From a checkpoint of a small transformer trained on Wikipedia.
Size: 8 layers, width 192, MLP 512 SwiGLU, 6.3M parameters.
Each number is 500 + 50 x the weight over its row's rms, rounded and kept within 0 to 999. Layers, rows and columns count from 0. Numbers have three digits each. The size before them is the row's rms in percent of the matrix's.

# down: layer 2 MLP down (transposed), 512x192, rms 0.153, rows 493-511, columns 96-191
# gate: layer 2 MLP gate, 512x192, rms 0.162, rows 494-511, columns 96-191
# up: layer 2 MLP up, 512x192, rms 0.159, rows 494-511, columns 96-191
down493 100:531564461539568476506500478441509484485456453571494539490434527542391565416519403428455499495498539472417555540580454467601476463534510496624551477469598455581520554484545465493492432436575435488590498498485495457490522488568462512499542432547533514460562612486423503534502460483409545503
gate494 086:541523459478477491450547439487545497520476434447497531422516470532519437423637579530430521543530412468441540532479491438426499466589454518547571527533492447493581508489438585387535429528498514485601528621557629535490514515558540504513558447447503461350427504476621521490431518569428484433
up494 103:557539483529488512555473482549543521592478396504453532506560475533546453512628546562480463524547478430419589617439584437453509365528541566475547483505526535487502465483463536472542453510417543549566463511480547540520497544550527511533498433504559434441530461479562475487452558497493591463
down494 100:444519524524476539523520493511464514468593582548507520577434513416496544546356548515570539455539543499466502304515554512524483525431505419432413551429511534517449511432486468561461489563468455462424483499413435585535506542488449519515479513517481553577515452574561562463567498497507536550
gate495 090:498463521439495447617532519453440629385489405558379485499438491499486455491554492547481523555495531515569480532517523474445496373589533452505494470596486448581527504412600457462462425531457456574542454511471476502539532539511543453480407505506484547441530445581512542557513551510500590440
up495 091:414516521440501529637460352526508419470486532485504470546560501476476425512477481479487584496448508491526550488549462448523454561501454545461484455523608588463469389531494517586479505572516534505550507405509444462531472494550473513542548478426570427472552491534428459448545471456500556405
down495 093:538502574427558461435560537503581405479544493522576502510589583463497585481440480486484535467533484482424535538484481421503469482561502550488498512485465500479391512510508509428545505504542459486480511486493638575470515480485504503478460535435546517448550445515548618508526513548483420506
gate496 097:486558463453541462445482565479528505527417426490491411536395456441393482448488428509479524482400572490446474552475503579478625483479492483525539539462505471434543375560465482524508589511491467503498494499519477499468510451558502525557459505499548552438567487549523555540500504502386521515
up496 103:505468544402495469534492461494621423603465484457618539463567547560607489492491469575591511503443483509538530433560499484636468458617553545578564534473527437469453529497541474538504530480461469404547486458445477462587548562595461518466521515513482429490474501488510459474465497426434537523
down496 108:503446489486542461553512559507540538528555504506576483467496512504464455459480523450566499493504456449529566546510581533493461551506442539457525552515400446335478557520495480476485458546476597607461469490501440457529506472490540461521504532419485471514508514458562554540381512447394484507
gate497 093:447520533520477485503512391506591529434540536432544592489523550630444518546527529484494558541504530486510513375502453463535541507407494476443497463433510462588489602518483417406484551440398443560579554481540518441520504526446460525435469522494395460430445593574558496504492529529509547544
up497 093:568623527581569546491500482558540516430519553502487566476552619572440444511463480489532490457528438542654525450504494539482487518430484520521515472403469375618493465520451543477508619483441464448552489516561415569542483460495466406446415405494414494500537586528511560474535540476511602470
down497 093:523505481482495543496379475484491516535513568534434471533565497465539503442462546526478441558495531466481600479533582452467547498469476479482489568552515483518531467452573575571473465395483466625588503532445395499462476463489539472450542436493544456496467586465383476441492470465529579498
gate498 098:574523514571579504565583555516509495385445504556498482514486484445602536452427564468488456610528492506539460531525463609509571436417529489521471500558563480519465542533391444552550542501519557443528584474421426486464587495487604474523498488497557524553440454511546639483502434477457430529
up498 094:488573555466495513542471461540423469474536548461440475512421450472574499596390445514493492478560428476426445485537506496551497563494498464426535530523420512453481370520595490546548518512552485499428541540561557593476539533510480499518498474583423555463516633515487394568493585522524478535
down498 098:552521434512530514577488465491520485489489530481468466497541524482496542573517547484538511489479468534516412456498539593513542606430466404547443514482473375568562459580493473485421496492541568512471446448535511471506487455450522486539495429505497478484555516489486450502524503446442590482
gate499 096:555514418403549539549424441482579481486421533514521442586502519514469495479406521569484551557417525611496396519587447555462631476588519384570473613593444501521470547466452476523515578520513573556491490476486527499441483492476378473474446498546490481526432507439537493427496483553404406532
up499 089:435465565552506484530440474552507546482500578378495551512520425466491509477539506488443447527471460476473497441328519535542455505526481538457471549416496506493471538482431503537591489449475523448534564553494535544561489451530586502535477486464513544469480535495444513519497471401507524519
down499 088:419496555639485466530489505515417603492511500485424421499495479454523489499452443448464556591485508441434470532471425465515482653463508438619491426506385529510536408551505475488471475469392492522478562552548541396518437379468488565499454495613596479570517550401540485530420419416521422503
gate500 121:499541507566485472571535490503429523431578531422580450511567441548509543557504472490417461488503447477476576596558467562493509595426524438480511447469532450486518553545439515514487518470409574501428514547525505524501600464502469520486435474585449490434455499539388466498498464510511454621
up500 112:579453592570530446508480509475568463506449489429494516521515530475481608528502542518547522485429518474562524620575535515458536538472405489499535467447457483432583537476418450473614548524513474415510534493638512539525547529574500472509480430494519517525444508513482442558532524484503542567
down500 105:441490431430566555458456530454568516495493497475491505404519444531480477469470482452435572459511489427450383459555537451483642445513486468482597541563569500501476459453486483535443443439522396557529516500533509439454522454481486493528494387528533558477490511539526543471495486444494590458
gate501 108:453504460454540506428517518419613555518455558511469503576483511496459519502542453495537585545426466477584597474594462484555485431515519492475561590502444432447501487467399533474509601473531468514464466448544523497493455550447579566461488495457501521458595518414483472453417514513550485466
up501 111:517592585561538414630479508463516349451513458518631501458603557457602493460486571509537508481517432555477492503458460490458477474493608484536460464450502607577519455557518429476563489511531451477516535506465512514557561574561466516394523510400554477456521462579498510597516417519504535452
down501 108:483471535470541537527445488458494500509495475568534482478500456521491507436439507442463491457574492501448499669541535529506527496493501486555482526454556517547547526474536500527543449488529613515612458502494504594513589512512461484539475486490456535487507564517417395566424489482590569496
gate502 108:493531591468561526427481532544556513556407552543526453605555468484543538513504494491511548487574443482475508563529539554622492556444437511483475397568489463552454455511469477454382457549581555482497370568545475452485508595536476414483513514550472576457485499540472441492453470398516501513
up502 102:511542555532488548523448534581530470472575469508537522446434477497459434452498406483476528607412419445449522574599523449361456457539568456380459565511511514525539477539553548399489543446501447504507481471482588505489465515460563474515528427522434489457512476499460581460418495510429527503
down502 100:516549500475551455501517507546478599566540482509493511431520498452467482466533369524437572597399421435597540435537571474463534472531554474572490590487588508496465445549487495484423556484513457564529484508440528602464527514467518429455478534503593526491469477523566564509570519464481511541
gate503 101:482435616483459593574474538579476586530557473471527493412464444449577494527532468442440473506435461476450435569483439430504484501521580495585521508505525565441565509482520533405488509556540547497547508518469544546451383445511561501441555508534618525549529409485523527473542542345429559500
up503 104:434431483511383504517516466449532429545484468479455402547574413480500579495503507523576474491491514407537477529500590531541527620472537535574543495473432467536337539475519621572444525531487508475466517473523425551468488461524526512497520470485623519625490494487548570534514498486579496530
down503 110:527428475515496473500427367540469361485502479530486451529450485521451592536390434538570571460526434506500519501535474529546484502406576546478507459585511438537399479554575518484541375501531437553559479461449439484510569508500468514494543532526509436399461588581455493527523398499505591458
gate504 097:552574463521577425483506558447517508494551534516558487449475529428455554553538541502597510487522436487340595456468483519471519567492472565490497552539437541432420507454429527427604440552529543502496557535478519471607470546495435486480562495431493577537516527467506475461447429499460379427
up504 105:443468531504481556431441521430482424501506594457504493478477450570457539522475527540362465557461534534539418580499517465480468529581512430512564421403503448477491571487515438510467487521424446524458466461502478562469497459545570536490372498598541474509377561483548478523528597490514566534
down504 098:425510519522475531442536538590509468571469437423520508441498409551422465501483424512457560534469553512503538638449459558490476512467527496504555415492545504468590521453438477517463382522605474480535381521540491552452452453559502542474455473501513485464507602472565459513472507494617540559
gate505 107:485499492546582581446551539526602531421502451496500488535561492502455525471473483503558522490457517596552520456477575530565507519437541466464455531512498381500505501585492564469556575463585545494526487513579555592510484564478523520598559568462580483486370476506542531450482501490494468506
up505 113:503464541444471458487466444417529439543484565517514565515474518419505442509572465583449521469432425388461468522504488414473478535550454504550560552499441508501508521481503459441436473586490426577470462408462553420435502434364370499493449501434426541449494441511436526516414401517505524407
down505 107:531508530471499470405467452407471529463526405503485502480520535457503559612591442554564508475494439501467462519492479510417488553495413475540467427518382474527504461454565422472483452470579468531553513452495469522482501443453421518455432460518399489528515577523419450562397464572522448504
gate506 100:486505576416499370665450533442499505510471531544525551558574538483519452572462488574376422472525446480534462444417495493544468438514513439530493489468453574538594543447447474465474461471499483580523424458443575549459453435466581463475418457558505488513492505463580560501485458474487510463
up506 099:485512495499470454545555487456513470518464538498381536411496524592555509480429487506483393482485444509509450486494515477619473504410486536603501495523436562482471591456592511410506384468423585488500533445471483525368555448464482534440409412477470495465548487402527476558495533522569478464
down506 099:502520601509504501520536529536474479487453563533509473498495415470505603626497554507485480483455509420546483462461428493528500440487537450474478527370531425588525583550461520515504501548419520455452450589521534510425456484498520492459512521493521581491467510506529440519487469500530473491
gate507 095:549590463501508552453400434540482554491456406507450537464545464439479481416524420582466396495542451491456354550476455512486472516552479518569533522525597507541504533450486453556456481529445450496447527434409505583458484422510499582511492513470466546472548458529554492514502478518422483460
up507 101:516544549392436544517541535458530518461518439429496555453499478464544433535597440569442541382527512486461583504492427538508506483479527527495506480577572580552491541485542488537454466503502478434452493545503460439446500487498536527568433520544481502561569453469505489443551526526501585446
down507 105:540487521542534586527449402430500528443432514513469498494533508596576478490417520576569499489583573469497334334501452476501454496470478592583517595485595454496498480427480491503503489494555489482557540552499525508420555516444543507517524524527557476554523374493510464467518499478581605448
gate508 099:481514533499532451541458467456592511483423566583566506615517549544502457593496465509526500524477501367499453503430515409511479594479589454479538549535515628539612505560435481419564471533491520482496482487497563490572470477520515496468556466532568518583446447539480510490511500537504490504
up508 100:446494376520547597520449533445494551521435359516366462492494571511522550560560504533519507466472535497551525463494461536512386521537533547555457508520487471472470486556509474517461581494525387521456492546468533514484518476505522525556405570495480468518489587594604394495420466574395508499
down508 103:555472436576506537468443543497441466562557477456462467557578558489489447486541431537457468428551459432390456516486477449466435520505579600511470596533582430441451497488515581459562440528519534392471481444424540498487454516587472524562544454564506499530443529454472471449502452490407389523
gate509 095:481607505430487515511506531432412570504528426520475416450488385498410471440502424498512518499498552533481448581453507536425498484577471561538501494511487533536533467494633503444496561543553473554562472464462525498608573532547526514491522574453434476480507499488533498578608544485472535536
up509 103:499465498573493452492589545592657552596552513568537482428486449435534377503477596541535579475482519500472519539560484587461460557550430501547482407531504508479509481553546546467404576415558490474463562555589623533489505523475424515454504623463497481546528447462499477446507535466438563457
down509 100:532554464600540551553592493551549570500582423516487488624454514409521511506489544487555601480546492487612511414577522503463546484502468479582565478444523605487564451464484522529409506444647538495498502431556391437577511545445508531500507598442519509524540432455464504451449477504439496466
gate510 092:577466504415510468594487547468610576483513404524469544640581465516557528532471593486570518492587456511527455489471516570536509479348505463489495424485537556517491465526486446488567499492436460470489463525485536496480521473524502526545414404583560392491475622607538491533514484526496400367
up510 094:518591529455539488554528559453575559544543470491542518512511495444511551621520527469506507458533561552470385545534564452564613531484417426501555418430453570507575511549545519501497491597468462509520406541476470462465569486508512464424487463409487506484484532561493530502457506592501508403
down510 087:510562584538538482466490416454516452467465425439557454521480567459512513629478523473488491530484451559515374458460503450530540570604494465453518473504500491464486502540480423482531501492508516530508461535498535472295479548401489458521467496447412451547498535447513432499486452446463430439
gate511 095:484581521500517479464543493488501469486474447517594524465512457532448561487550446531501473587415559480578504638574524559475490480556527439443483511521499624507545525425515525512527433518479534588566577577510425474523483541453558551549472443432476399612488504507502473501489374549577428546
up511 103:492509523658474517519528471564489483534446496568392530550503430552533516496574486458505444492468372517545447499546526582440519601443491436435468586455491444519488475536538562498511480572492494456511540370536514483585470534459469523457446576527626521465497574480478496489499515493570414468
down511 105:545472490550488514536466544512467548542538497496466504454509519507560472475471539522505514421553489479517466554486494462487505535518549470497437428482481404432414452449497549559538565417498505528414428513517544514479512490566464509550467525464506496502523523484487560481466581499413622518